From a checkpoint of a small transformer trained on Wikipedia.
Architecture: LayerNorm before each block, learned positions, biases, untied embeddings, capped logits.
Each number is 128 + 32 x the weight over its row's rms, rounded and kept within 0 to 255. Layers, rows and columns count from 0. Numbers have three digits each. The size before them is the row's rms in percent of the matrix's.

# layer 6 MLP up, 1024x256, rms 0.0646, rows 663-771, columns 0-127
084:098119142130101034122137150143106103089128083139138121198106106067100173163140176113164194090132208113126113064098124153126160152090098177166122109082089127167087150148129129093116124106143152102150158104089121169147161133134128088098130143156122127095117072111096140089155112079034132169108124139144194137182141126118164176099121139111167123064174140081185132163152156171119135151190
109:122126092130091083162089109157128098093115100142100169109161102115115164063121149148118132089233159139163130153114154133150146090140170154114131159163099105124122193135109133175120098175106100159138147124105202177142122090144130077080195124127216118100132071105170066107151049197101127103097150107124129167156058106169125111092123153097197099057131109137095132172144098163170146148107
100:107164123159134038136172076070148160145134140130139137134148072167153077113165188104125129133165118124093148118128156162201092153145122132154103106092127109119080120099116122119075137116149089145090128117131114205131120065130134147116085131112148174178176157126090101145108087130116067103146095181109154126124129169138080111121122043159176160099178114116114058106105121123113072165156
106:130112161136094075088127086132108159148158121130106214165171145141147145093100177079055178090151113129039116106098160182108140088100174124106090181105149096127120094149095104134164122212081083166123117133105140161134068077202117129139145100188124114162142106144111082156128147119143106118151099101133101084135082173187129151087104123184120059084201099110129085079063085117106146194104
098:085118073080102149158091112114057173151097191120138157149173135144201103161120156147131153110130122103143125120114169079074124103092159068162074155083142136156079118151189153078095122160142110076098099144118162157135112053087106178112123129067168098135127170083137083086150138134128188137194129130130097164138148085122124067083092100126101129173108138154129112125136118157127151184110
101:159169160061137134164178059120149153059127099182088165122142104127125096130167182137115167113160063098138147120141190151177124080126153178070124097107099101163128117136137158096073142112162176115104135104101116144115097110133153120131151110142141097182137191124069124067097132150149141100101133144142072159106111168101131075102153057126132151171170122082101093177058139119101087156129
111:089109151136094076084129118136110081150134125123112138130101080169185134154097179128136100100151160181119139156101138154132106152156146084166138154187172093164133118111183103156100113116128112162172064093053151120172133057136103119130187116124134174132098154092181108091188109164175121136097109068187100095126068087118112140147144160188145112149136144176187102160151091132095101107172
093:146180125148147125158166115136122089103066130078077140071119091100132170132115157088118090122208171121140108139148179095120086125147167161170123149162144139087080149144120141115186159154099148155125087156076142176135179108088150067142169099168128172200125134140075151132134125105103136103139112092195107138135097148093143101123137188097160196114134149073101076116131067140147096101082
089:113130122125154101113131122163128106166129074113110183119156100141159141196120107077076132071104196150116154120096185121113062098132102100126157137104139108045094090167091147114117183141139093130061115153094118173112114072110098115186089143083187153101087085125101106099122147106110190168136140118100096063098118126142101168122131125182131129147128117221098184096118167130172162080086
099:072078157115124163113146079088125132131134137107145097148156139150201129115170175135125145130105122155173115101073125148147144151121188168145168096131093110113165089102211150154090130154087140105085131205087172116165126144122136121142127120102138115086124131081081122102163072129138132106074114142121123192139091206098120101126128104141169168117147117140174155067182061106145083183096
099:108125098115166111115132178120051129131117083140128174104115129156121111117119133096104090105092159139198127164077119147140106116117128086171137129149092128112157155119165126139155148116090127184094171149123101173129135154121123090133152172084120109132074115084151073148081133183075148195134109145155170143147138132106102060132170122108077166126088090190139159109170159088092150127141
098:134131085190135103121088041095114141144159067122081115113191129086129102215207104109083077152173145123092121138109149080139122118157121095116060107146121118164108074112153144134170209153086128151149149122154142114118107184169116110159096238156160128093167112126103096082103130106173155109167091110127120109180062120146129196132144138127135176139163103140087160145132115150102179163139
103:081155120140128107145063156184114085157077130099155158098108136149162125139101102091169172120138140129159170070053164073085122135103195113130150144159122130127136181127155107142104086141113185139121159090174091166109111111086124153137128106148117131144161149198122116159145103145130147110130156112139125143147096129108102105122153169196102153099100130116182163087030120122143151154186
107:117114146097112091114125140122085108089111084166166123137170155107119156146080163099063136095142139153064148092166106099133126118109096167108175083174089086105036128122144190110157097149100168165106114112079125124131109109134147119105108182095162191103130084157143111135086096151117217094152145191086114126108165133094099149154103110161118198147197185129167075128170157166108123180119
111:108122180147178106115136107113136076128099107184145144129193130111141104118136176133113162120194107130146135112038145129145118137106134092198086085165133081117106128137172132121159081219138112150091106174119131098168118119142170106119149163083163094126109116141101159133094143102121124069154128108114123055182107144108128124095140164138085142103116128131149149177053041120101159126121
102:054073165082169141050197045130118109181099100147117138173096140160204120047093104106174187069128098135179170123084116136084162085145098166155137171145153104117136140120148163138108123172160177129147139157114131118159142070177082127138135133112179107151086153136109121143147083137083124156104138147111164153107104163077071134125110159173136132111107155168100155125065108167110173124112
107:118140126168128141124093102164150143185093128110114164106154077140116153120114119106153163078107177132064134095088137106068082109153128127105136132179120078109141097123235092119074129175114158170118136147074122169131106136106125121092117166139125091144143151115153134111100098114137144133114077083164056057152114161170109179137195085150139149086136119160070140122132102138132162147144
092:143149120130094042070164082193113101114159121146143199200173130164127123088142148121106115088183165116156174101104157149127103145102133151150131135178092125145122135104101147160116105153102144066100110089147110095134188108144121096099156166102147167128051139116115120102118154144142110172082119190207129102135139153148150057117150163112170141145069117170201147065102194083145115089170
105:107087141151216156098106117128102089160107161139166153128124127133136112140071107092112189144089115098088051094127146127142126144073134090132115121187086078172105115165183124065110133168083148113077128185180121168095124082157093094074111119081124119133139142141162131118132127171099156191114122118168163091142151165132076194120186098085109155174102177143121084195146084140095171170141
104:084113189116147105159175155156149118118125084145119120097161135134102132148113135092073141129148166087165147130136199077134136092091113092044102218124145127117104116112196146094123123138103183086136151121145112187117083095125095114093138118093111100157148120143150055072106131121145134119127152083152163077094110107109109126122139182180096126161122086162156163150156177130142147147166
101:062138112142160086102150078165166138195138087104074145126124120100114153092139132106090057105155153136127141136118140116113100113129162116196130071218138102181091094099142145147143089105148126131081149134106162126162153103196152092144175113153178083111165101102180117122175099110164170143097086144145124043077120155121165123099073120131167104083129182116158150109074080100110146120097
092:138135110131155192070104093189132140071093144119087124174177158126187136152197109072126136134113100179174136151200125152196137086080133131098130123128108122152133059089171148145169124142100135135078110109161106110161152126158232062107168210128087124147088137073116166131092136127170124076118073159126076089158118088134069127184125166108152119170137129136126228096083090088095107151141
100:120104154171171147072184097118128099128059069141135160100152173136100133168136103124120138126155132128128098101137157108142139097156170128138115079144097151097139127101077168149126119158146114141162148145121129110107102145108132083113073144159148109057147176147132099130058156170079113088178088139106080146162136138138145144082147101142056099158097097110132149120115169176166145084183
093:090115099118066157048139175099063095111120127106124177132132070147105195090091147077134168108163144107128146141122116098137157173118110058160159095100138112214135173149140137150167147098116111115150172138120177079150110059109129163201161161101155109213116130136128148150108098102096088141088156123109175114149105135179139131130187210116098174108130127089117182116139108112118143124115
099:097132161084151151159115106168147135152126142100164144143082122113166065151119145112094111154102096161096161138072134138082133103153095116116089140161161106176138161148195176166117115075107124158104160152090135079126122124121074157106182148154151150135131127119225114159115107153118146105173094158176143113094088116165155099116134161111104209093133133164141102085143220119152116156128
099:149124151114128157146085085158139157110125122132099157079192118116120120173140123106139152156106088163122120107115150125164093118127121153103138061165140073065059121106151204112185174082152102137092178132138157088178101149177147177117133147113087165134090120148173157126096130113098166100134081106151131193147109145137142133139165078147125148147120184171154169085121119118127164105136
106:134162105118129174134087077152083140112081117138119126128181125054101100122160089167107138121130137137109101154100140146231117069084157133128111107137180093067094123175147135156121153110108171119068193170165126136124112157191100111168120159155076120163130124138179059102133155109106128144133100055120135155177146139174143143119087138166198139109169108128102154165142076084075120158091
096:094118146139063098203176131145084166082115078106129136080132172128133089148127120108098164108194141130172116159152158137127133119143140142142135136190123155168165198135108111167094117108133117138156104118133150164152100087140086092207167068116098097144113100156128109106130093156131152114167136074105107131112179107139144125111144119170148097127093154138146155106113167131116118122135
085:073123141157127074121087118150148126129068119090163133109147121135108150132129084078116167114112117113079187034177129099138114053144128204118142161134125152172131118174086092063133085106170135095106123084138101143152155119110116062099139153099145139151158091170124144131105117094129157159130107107128106107113143102126182169158139143150147095157155123121150140118155120147155155156087
094:143113140103148095109108124118094121145196108201120113105129117111142068149125112150162149115125117113105138130092150094187098154121186153160133156097104133058169124177161080071159168154040203145182148107130147129129116086176060100070137170133107118096108120142075087101113112135138137132138094166123125120160075159142114166146098155100212123115144187121149148074107120098113116155097
095:131126080171151094115127138160182080171121168100084152188133089143154149146145127066114141155179106135138149079124196144147075114132153108102096168139119143148112160106084133149140087122157117144086116129190134121115122151148086064106136098099098123159133132127143166086123142097149118113098156138153102161096145082083105086170166125127079153117156160140128161058086108148154128109112
092:139129103106077092119126149138143116095096100151141096149135068146126115092073104122150095095148129073095101118115114104134126149102106171145110143099229117115135122116117130153166131108160142136156137140078121173093120191154173091076165113121113095149084120146141144069094118163131126117111097131121154124131156149169141143093145158077191188121159121230139099153136176115149150146132
105:086125112186155138185141093098118105139141155104121124069128098156224144118099116108077096119186160089131131118088137080108182125136153091154173158153087087156065146119141133136085143157167103151121120132122147121149136131146087112164115160104227136108158094159136103148141118178153101135090135136126147049096143095122096124079125114122148147078157175149141094135126086148114079101117
110:125098132118096161114100092171145090172113132111126138089184094100159170120172123084094100131064135139151143134095131055191126142157148131174136146133158131129145169098113156100122130155124129146147133185114165141140114122091151148107141088154145137138129085103152139088130085196091132129206115122120131057117129200219108124151204161179100153116136101095117077088161117112128072165115
097:133107093143124103166159069146150163119103096116099146129132111146185170092140109051117147087130143127161174114070161083183147146125126171206126112119122093112108127138153182166147081114164077125139121076115115118137141151141133074081175123092126094185158108158114145044129117070133124101103096202147084119153040110119130142206174107144152136121103187078103144105133114153098100104114
114:080152130122113108152102118166132138120136117108106153148162111120120142151133113095172112055131144159179147151052155109146130146125151140189129145158123086111129181140121165117045129120143133120146092150107104168177161104141176115141134108108122146173086075199135128175118134114109114138130115150087165063115022150148135167108134138166162133060158134121160174115080143154094132130153
102:082115095114155145101086139149096048118075102156138126127093129143156093120142192118134120118176150183046188128050130158133033160113089135160147123166170104140123098173175123109062104109079138069135159119098145165193146140156098110180135155163122071151140092097174119116117156188154119102140149083153143162146066135189133168084151125137094119077148154125102175133173100132083169127167
104:112113135134154129099133149142112097041155064111138076187149135140157133171080075103133138131129167137102134146122151140146102154127094168184093187169112135139146116175124090063121138181124123151086114165132146149144153075181145107120143076113148163156135095133087073166167143217127154177066125095093142107137100146135105105169212142113077162103117129083165160119140123146172243107145
087:166150112148160117050168074125146147140119159143130117048176102097135097095133087079128146092099059145136130039114151119111067083106125181086117156173125151130120103139136106085117107137073127192139146147137118095091157094067123081117121104092138152129165162149164146149102120097081141166156101120116144130092178145146172155106112134096152188135148133118155143145148145195150115095072
098:164137100173142127100056129137098041141148170109093134162188075072091106122070104115089113099172181150092160141112140102102044159106165122132096103149150098131130164096163139132139141141119100084148103138074145114175165067112146136130147155112127079128144131124116120092135141094164167149129152121069113085125149121138164108173179175114091138094149125158119160128150140147158130119102
093:133119188109124130137124076154063112169110136086137093171116164146119134154160109093126174095167136089170177132107114080123187113121146157133100134099118116098097107084123153157170115123153117083130127129188107104076114095128113088105188126142113158149134130170130159117182075177132152112078062089133082171122130132129172112144155153081141124183162130134085099129133076119098139122143
105:093133106108100141110112116171144151127087095120120169125075117055127144128140157150113143133137114102114105081128130163137117117127136112182070120085119129125086125121148169114121125146163134171130098119183117125110161150119129080194089108167144132184110165129176139105088127118194146111147103154178126106102127160113142114132153141166177158152144057175098185151129138174073126127139
103:200097088112144162127139103123119140157103129123142127146148085105139121112187155123063120166159109073154156166164149084150131154121147076157063124122139163160072102098110159115146165135166139151155094101075147090152132136209090124146126080143172093181149100157137156118119133187170127073110059145198121127085067198147163119135109214126127155117122121132116139126186080163104170089122
099:128140155139101165129122115197152125146066076066139186175150112143141190143096128124118137113153142119087087139117129121155096080169108139151142090144153138154068152143134090163075139078164049129093117180103116147199125154150128171105139131142155097175126146135134165041141124163120130069082086161121069090149130187136113102152147185111180176112163155095180058085142155085080150145167
103:089105169152094125105121177150090080115135107180133093145129169121102107101107141135096167138178137113138142140078141087118126081140173125101156142168123094113132082172188117120154069158148166101186102123121126141114120148211092091129113106160182116159111161106125068051133071176203103115086141171163062103115070121106081185118121225103151141113148108192093156121127127108083122116130
113:150093100119176094090103097160153124060120112123112137170111148094168126138170153160059116070117199109152127127107105150167111123164143169177142112177098120131068106140140075090117144185159184124088155119145115126186152091131121114159138111176117152129136188072144105100184180142197183185110088130148137110112161132085117098201145134183163146152108182112094107130129090185128161152067
096:115138157151105107116077096159120113147156122120108132083148170106062077137104164094134120132145141116070157133098152107175153089076203169120097137120117141150093173126150161142057157114143196136147144115178148157179130067156114073179134125077129109111115141120142100118166127136139158147178131114120184081132128131170116102120098090146198127118175147135126065183166141151109052131126
100:118119089113153105114097121135153091136110129018112097127121106124130169107110173098150165087141108114204125092179130068135101096187177122143153076148168094115105108095114086126148161136195123132064076137103131104161132095121125126133127101103101098134140192168110186133120144184185126117072124095157166116123116140092104147144143158130097147104140123072175060070112023125112123138145
104:078147101133124107099124076157137107097112145157142167114175104103168122165175124142085156073120137173172087133114144096112127101132133149167110123191125124139130121101158119155073144138140128171111081128091173174103130075097129132144090104108099160184128071189183116162173105086055123098109181071123106079157107116130151176088152146197166096037152171110130118086177142101130110120134
103:110140115107114133083178117172134131115094148176170121143125012125114166112107153085111135126192168107104119103112178161110151152135121088133090119161111108140128174137099128124091166108101149078070155159116159175119171152120122155112135107102168106132074143082116119115142127195152067144069111136133138109116157094146065103083150097146149125086153140134153122176129137110114089091142
093:145145125125110123071107159106116084174126093155148098216112093145132113033120170131153123151135115098097171128120150075150172129163131149097101154151101153118087053097134058098157127159082126162113120135147180119095126051125137134145143182115113131154099177150166129102201154133165139185089114132119135082146115115093153114112171135135116123140112142125098176150121139157047177184152
106:134121174119105106146071063095127120078111109107141162168168190071119042109125161113079153101142106077101102101090124140117157072160172108129124150151111096113111151131109108121073143151075100187102057202159122144106109118148171129104161101133172091173207137162108072119172099136123145102144125157165155067161048138223135113120171148159147160136097136120095152158074142136143120144146
097:125095094096104147136106085144094118152082026097140101099144135119140066152159133107080150149120109047119157153127106125194176145050176143127147156151148120167140093165113161142109185126133111121056138103154155133147180157139117139169142165061132110145160147072168145109069101148086101109108145092129155169140143172118150120130152108164138116086105168185108093121151080205126121139152
098:123103150113195153089117127144156067124132115218086076146077143084136073089138131145089136101170117121122150154135145151153102127128089182135098141116123102177083095102125128112123151167133117160110111167137150136090117106173175108094158166099183080160147110106134092117143122113159135126120111095091147150080181137075151104214136131104143052181149159079155113108146081137090176140131
108:092105079176136126112189115148124088141177051123074134208134050105141124090219103091102112085129130087135139141137136097115113151127135120165100142080122098143113134078144093108030169149106113122151103147132114121143157068166120151111132143118151115147144128165148121107128138135107127171118090173169066068164092094174125176111093106127122128115110150151144184146088117158091163104153
098:189147134111127131182155130193102082149192128096088180113127124050126097053103157124187117112190098142144094094155166134111132111142108111142081142123140122083087135137118091110171112127101084091103204118140146133116099081130184141199141186134106095113179160138188129066100163188136135116036184127111090121163144103125145127179167088121118115105101128152119144118126086137115166120132
098:148147126120128099067079101137163145135127133145153151060124144141182092173138128095101167092146159096162133111074139063120132075149152217127120116186134089125075143218178090137102161125172124148103124130145111092121123119125143099144118126115154091123146095145156128136130066172175107079126150124167173093145138173105143141148181164137085165133128125128160098042084203147130090090137
093:125065145112149179129183158123117148089146108111106160168175094107155097106154145109121130139143125109112076106115162156116125152158056096076170121135111129073134128064141166120161182145208077145148121100124141166158146179141065090144128143143071126097105048062151134021148134111164179100124079117131111133153101085117115077115112076126170123098062125123142104082133067109104125160149
097:113138181131102136082127130131140130077070134117115127189096093153148112135134101112125105136197104079107106111145146144200133057137130134152093169186174096160124098107164178151161114160126159163059089118103123109169132112121116106092115125094115174145128156180130120091128107108124132121117150165184199068150170078159122153081190123065101158100133125135080193125078142114113085123074
083:161113151172091134177100091155165133089118135089145149103163091130138149129162104092110175111158194119185175109103124157163081143114101171112106135111162102078061208136112125087133117128168124134144109149154090097164159090186149100150119138159101133143127099128147106140153084103118148107122115091194171125113172063172117165111159116140125141128180097124107103036123170159120077155174
107:152099156120148176154094142110070074139168136090087122194169130132083137134131135155133128084187091124124161105097136139095102101114099146106125136106126130128106152139146148178120102204155128147158072169112130110155133125148109095129176233115132120162088086147179137106130124156091125116079074176112158136181144070102088089139127171122056156123136119181102070142122043092040200087133
111:101176100095107161167117108174158085135134121144100168095158077042125125112128203165123103133129132106164139151069129126123083128120153127102122166126160072117104134161139077084099101131145130170145144131101111158129159145175154109131213092160144088114073131133139178020101118095129131122104097129214056133104065140150145175156139116095167145120105166163159108076155136167108107094107
101:094115123127105087195135094109111109097151071127084150146106128096129101153182190134153132088118097161132131088070140093114122155095126089102127116144112121106135153088164079123156099196159113107091116156192116187163139109091109111167151138124126105100130086106146119113137138112099167127118165163149131107133089088132158076154137184120063196090118147133169162145121093140128184159160
103:105162110114139131109090131085205107136147151099098166139153092062141136111144127132120080131090150060165179150155196079139139159116170122148124169168206110171105109030151164102126130098125181108157107117193134156143162079158146134142088116158175099164168148124090075097076122122189140123128084107081163110109123058109099158114083168121095143140127123171075127105150074162120099096125
101:097095079128152202123152119128089113198065110075118114158073107078106147122179062103106158070153095111136051149168140147081158172092169103092130171140075131130067107076175140167091133127149125110139135124102118108144115139137126086112088154149136165152104089099125125153139087190148125145100131153187151148062150142095149171183121108156089093136066110177215172050141072152078122112176
102:114079171124082121151072085172121104140145139136148131100174121129161098101118161097100171146099102114158126121060115094108134132136185139077137137132144111187076123073159109090109150127153070109157072198102109124092134141131136108168125142132131130149131135104144143148106114210114129124135148154108093103122047138108120104084170183155087110116140114107226170161071112149054115146134
102:127107185134156144069128127093133172096103076163086114098152139184151116148135151079144160135185204137120109141102151132145100115109110191160127109169172087096154139138133144157096130122185083175189148123139162159124090130111096089191095138132134109116131071117173095123093071125113122169105100195150118092095086135159158129102136089115103170169146153082129058135138188144129119142114
085:110129119165158126138151087120173115107101078128120123100141085113165160098154151125111123131126099097205169084146127135132117158137149196118177133163167072150133093208141149088169155102152096130125130115141089101163156118101170093108161167119108151133132096170138134138108099154165118093122098082121162082111137109150129101184149155151130137114157080135146106111155130142189088084124
106:091155185108114118102111090080076099182145151102126180139114114100126094040145158094120161107125168165146142124064151158159150092173124096108110166134161132115096160136125171126098123169138169144123113158151168136196118086132165069133148157069094132149112162152131112101158133132101154109143148155145195164086129177115131120091192106159132137124108165174096121083098110105122138155109
093:121144116071125075101181119169101155142085136121147192117131129122114141063179217082110127091187095087113181123101191151106138144119170119116130128115043140168079144098152092076158122193095131126063106114063207193113136059113123098145104141069138154136108146165093149109141070073139127108079108182123144038131088133152147097133118140118094114096133145103124122119117113121093141130032
099:087116122118176126137148130095126084172111167144133130121118100059175050103166111175097099149107094131138074148096143106127100099103110191065088082173108109132127123134131125080125144142166144101110109151105182117178149121149120118147124169133160090196103090156130136061132178189148200146080117098200083093128088133117173142125111144121171109150145175153075127073104093142062090139127
102:135065135093185166171160108147174111151140126111120139090165147145157141078174115120129135111162110108153121158103151113160114164100192103105099108094080135147159125084196190079156124164159186136139163147157170163189129160144099124143116133083124092118114151141165100138097161138077089124102126111111116123087119036128134135073126105102157087185133141143177082127132114138082158097138
103:165117104117099160123067101143071069164073143150101156112152171160154140138095184146136148119116137186105148113128169134200097133111138096124101100141106068080156102114123161175169147188114122145081194132132153103181107157127175125173181142101124107159108128157126155128121195144161203098106080067112129142136174155134065159217131101117103139143126122126139100086134136147062106129091
088:153144100123109143160110149104122116096155116080042079167086092124100143111140129171160084143120086100176091189125092148115083105084149153099139136135157114134135141104103123144136201088103081174131130168153109136097146164158136057199181129119123163112132163111188095100086144147063105104117069150156101132126147131121104133124148140139154125039067135125126108101183175142121134137123
099:093144152131138145104092059107095154144134148135070150106167126120154030106130101067131085132158126138107125153180162129108127103115164120135073158119134133113127100166135148163079104173149135182123099129126124109171095153139088159136150111088146123158121142086170186037147066127131130135091090183106079097083084124143125110128100112147188131182138118061175171155123121130133115118166
099:107096135123187084108100130094129161127106098063119136160185129146163181130138113136118117131219124151141164155136157145107169111102142156146114153096198144152101075154119097123107144168136153199090155118146159168166092092182163099138149080122083070193098103185126061061141108094085140087106123067108136099170127182174140131136073099112111180120122095089108145128049099101112088140107
101:101110164100156165122090148170178073152151106149183122115128055140203166169114116126081135131132232061095133144144134135111055131137145131150121189191188130110137091109164167127133090137159113121095138132110120144123118151131117114143166202127108149117101062082117129062082129175189115131082123111116137140099138163103154120106167130137142141148068099148115079116127226116070166150176
102:062099123130112185180108168196171118109183133098151113176129032118152107127170145089143081123105111103086096111137135111187101124079187125149076124150153149151132120101158132071118127128141083156177123155115147125098148111209091128127103116138165163137103092141133094108111139192143144131106148175137074113115076094182171190141088112091142105122153155171136119154154084132130105183101
107:117064119176162093095144130116105136114172075120127109141122115107126134109124161130116113081107115150122069185149137102152132179132120107079095100145177104108135047154098104092067187175144164161200118124123164158141173036123077088148082139111185090193134100130108073164120117183133127145075167082122089130137053129149112175152121114105119147110168148172142154107097115181124125179156
105:087119167141160104150174107156187062133102036118090135134111102120178073134198171126121104097151101051139117167119172118190146103129119123107146094137138098153126139122108125118134146102187135108134145149134152155118156042092122120170120083121136127111175125140177040113120116088113097141067091160145074138160161149145178126084188115063179136118142134141159170124118182136154095137147
097:119127140109182111165071159162146113147151125072068119128123157141175140142128152110120143144141135121148096090159153195103105188161227080119146137090094103125123064147136128134129148159089156133072049141114120090107105136151105149141105091119164181176112184134159140118062085119101167140026147181149095132073065135164106170157148179139072165152143160155109133174144097120106198133124
101:119173179111128207142139111107162107046088111125126157202131110144109096127105149143101109161098158174105115063139090103204127099113087128155163187191114109111155101170111115108078139123132064154090165180127141131132140086119137102207107210138144148150118091103164075091098139107106197116135127157130117132172101114135133108170152176137128216106187112128132165113089131103126169180106
107:114125144108139105102071113133140081150090141155090125102118167053083073149156108020104156112158144094105089161094173117154182092102155170166091154200126080121133130111121144173134073165103133083162070151149142085149087118168143090112121111139140131145162098107111107098155096111142120146106178097120143044128092124183113124168136143195114168088121172105124135158117111142124111185172
099:177131144152177103155114077193157176109168112124137107137141143070132102066178146073134107138127094065081130128108149137067028142141162161206050208152135082101112178119160114050125117134130086182132149104133115142135151061157077164150136129143141101137127101118156127118149109173141135126150178125167092085150141130142122073103133138180123165123118092168109098163185157201150109136118
096:146139166108156115116124102118160144090152155124152118083080100071170116131124127130118155095124167127164150114139102100173126116088136080175144121148162095184094117053132122152161185172097112091088127146136095101086142159108097074154156160116138118123092121141120151079104127170104137095100090158103202096097152113139097084199186160121083195108119088102132201130189138138115148131126
089:169133116111090104204140132120187108136134153103114120086151082126162075173136181117127097087110135157148131105113124162097112149100163114141140140164141088178097154186099144124152160159114120154121117135180132162157112087089146102147198106169141136102126072153121114147163165160121100090128141128104173102133104145205107112158107161177106071107147144160154139178105158085141121159069
106:126183137152171103116121132120163085054092119136166139152123109141129125151146136193075139109132147154143153080103118122095080126170151063152112176133075129131103136104148136100132103158121162127141090134103137167149138111126150144130200199139134092146126120163152152187135172147165178137112133069127130114104134129121137096106177134090114190095106179117156141118110132126068126135122
085:171151104128110139200150063092145150111109175116088110103130141111136123089155100107104171133104095052166118124093186047127133086141115150134126093117142156099116175159173145124154131133122138098112189153162126105133149103135097131090104157115105149073103132114074198106131147143103103200087088091143123131162079078170089192120161174095149152135135127167120158074176155115117121154118
103:141148163120120119143095103152134088082120155044110127139138102117105136128093135107161113094127153120120093130144124104044128150156155110200146109117120100182135156160130121100093171116059104089121093124120165084169065103119126151109161116104218151105161127113181102085154124170182147074178116068153084131151134164159084110141137082138164131163160136110094165104159101142135144165171
101:148115153090164122141168128104114152128148137158171109166107148108177134113084203091155197134142162160155184078071130104137119136132136188140148116165138144099136155193167117143087134202061148188124176167132120165091105100109109111125184115138099082156149102107147117146102146105083150099120022141101103108131080100118111139173170128119126160104105150118114091106074120097111144198058
104:122153068142141124124151125125125095139121112192125088110106156094092057111183135113108088126073151182122111053104108118142046159150116161167093182108135121113139123171097121113131186141114080133114145092128162150109132102082118115114110102160143085146112123170140063065084116141144152096130128153109153143089157183165134158151147095142158142120102144078116145141129107139180181108119
088:129107156104113073144131157126106135144142136125086140098098167157108111146144189146095138149143164166171110149083118142131103188161139097148143135110126109159100153111110182099112132128142120134131150124101088133104155146082120134131180151137126115130127123144141146072154132131162124109126128141216139121065105188130169077039180120116142174087094134132131181152097184165127222116235
114:117101178174115190110133147086121140147196090097107172139114108130098136097155087089147177093119166153131149108174170165139103141167100140106181145150150103082130122148122192070117151179123147163104117117083112133122147132113142086127095145105205167154130101075141130141104094138150136168126193135140138133072102125140055135192129078147153153075174173064148143119136130158107114161154
092:081078142131086133143117098105106066128132102137065118114101139110126179133098135106117141138126170117167184095058114092149156187180112150069172154107144073187123133089114107136100160128142150119122101190102159151168118097177127139162130130078163161160159087069106084180152158204130110146126140166106174135108126159109065160112160139131091153082136147132163045136210148176112134189151
084:106145120152127214110084157078147129044108095144121119066128136134119148169125113118159171129121108130165173109104156094074132082122113222138153095137122082130085155146077086154102115122092143127112131119170086074115119160141142117127137157187174144133107133162168114167143133175116168151088172133143160132172164117105075161209147149104111175124220139127151151137196173107105073123157
110:127147132087159192121131163119148112053083138120131151181191119168118169108121189140079140144111168150119111150160110126133065154147134158150146195191112103144144194160099116124094126125107112152142141189087194166120093091131136132161106171098168151159147134114185089110109139118128135159142109118174095143161060152154115136099160062170096085123130141166112152073107135173143133139086
101:078152124106102104090151114173138123155095074121093128115178163128164157168087115051142145100127158160132173095086176106150092070113179111133144147175139125121104115104094211158148122093163132119120079107127110078139109071113116131121157075127107130151138087175120140116145117160155135125148044121146168105109093114220144092141200134198148116181137140155162147112114106122131080106126
108:083099098093126124143068103189143101161095162091125212123191153067177091088123119108076162141075159137121155125166148144144128118099133113114099142135147095146118111159103105164134150189168093115127166148143148125136161107153162137173152119102144076126129114196120131122157145117169169105107130090118172121130171122111101172132174110126215114114126161092130129131101087143081118142042
097:090101102139166167049125133128090119135083109116160163166134110157114169098096113094156145095138152116121116101128154134107136095140092145135167116154057142161127107162137174114150120126118132128106110150118144134137134167090128106194093180094138187125134161118131063110111127206099120115166163113091129156124183182079095150112133149106100142100067164119112139104114140107083161162109
098:094114077158136180121092168082153113111106134190120113206104102107118158150153194142118131117129135129141077139098130131174124137123136162137093116126114141104130146137137115154157156178100128143179134166134147101076145079106101101159155176065152157162116129169131083067085135188126120170138165179139092082127098161150165179084105111109135114136143118110119147185114206156066176124156
093:145127110133217141136158089085138124094126134118148147125124089108136143158135138170152095109108212153148146145114169124133130155145087142162137119161142106098136117093142132151089195146173123196137094164126115132136136082140137116170161120111108082153103112126090074072127138193154162103096117105101093173066178085088128139110128097105124180116111110157127159106161108167125100157112
120:077125176126114128147137077121154118129093114078139119186143086167142108144101099106065112136133124107100089085107187065132105094100131158138123134149119082097142144085093110112110102199122117161100139100073196075109099153151111064132132157119134097217132146158139131130148093150087151072107114105148130059129137183155126116139118147121136134148120149146103127183105156118170103191128
088:142123080125144098093084153119098040125160116078140117081124138098096154171146148128112166117123138157138143187100138171164093117134172144115141114129142074073124168145179093081170153149112133157117110140122139109093151159095126122181142145096131135088102119138130152141086142129093159092089157129161135160158142145107103175151131137123074128105134113133079107097133152168082165171141
090:099118178129115135117180093153081116132177084126151128111148118091116091095142162146115203130109123111162149097163144150122139138140096164092100070137091123097160104115136086176137126183063215121130158111092118128128122061163135130131132166107162084146180089113124157140128078186132119142125191145105143094162122127175105070182171044205093156111092156120145148095138128140170138119153
105:102126102094117126111080083151112090134121081083082113130159163125097147085092166141114158107169162105163104098078152126173121087117169116165121198170078161100130133099114130086163160135069225190170132115143141113084126092095120113134116139104109078130084105131125133127144094155138131122098140134140109132143107184163146134118142119117114146150112183113083099184114151137140124155123
092:088145110157151092131174126061147102163127066138111116161134132141137064148153159163152086106151134120082106132139143118075125084103096146189138122196184119147164088082116163154110100149137166135127152074170154151159134091126064101183153115148168095123149101160172065051111153105155132126141122095101114134172117118170137105091085105059118135130098151155149133131141087074073116126138
101:140151100108190125110149157138147144169155115071115103148152120084199062117116139098084102092189132095139084095109167154121111134109167187189103185123125071149089151117083101214099186165160124125088137145120146081168118099159126125164145151058127107200106179180195152079146145077168116123097153139154183091100103123121146098142151075142189112083107162191130130177150195115130078154097
109:072086131130136133139149112109081096129128038157137135096090132140108112146143130099125188135118156157193136060152130083212141095124163124127162168130147131092149136132076104052190168147061171138089163071123122170116154090155141098130095160094126146162104158091126107167136158153116145173088110106106137119120159208135085137158119161173145206090161173168102128125128087109071149158097
102:136130053070158125159099155121152120104159098069130159165140112151105117099090165089134162096163122112132107121124151114151110132148172119148183120177100146121135122093106099150162157134091069107130085096030173124145134155143098137087111152103137116124073137157123164054144174130142187092061098144139164104135173101137114141125139142113118103097097201144167172098116058096111202156109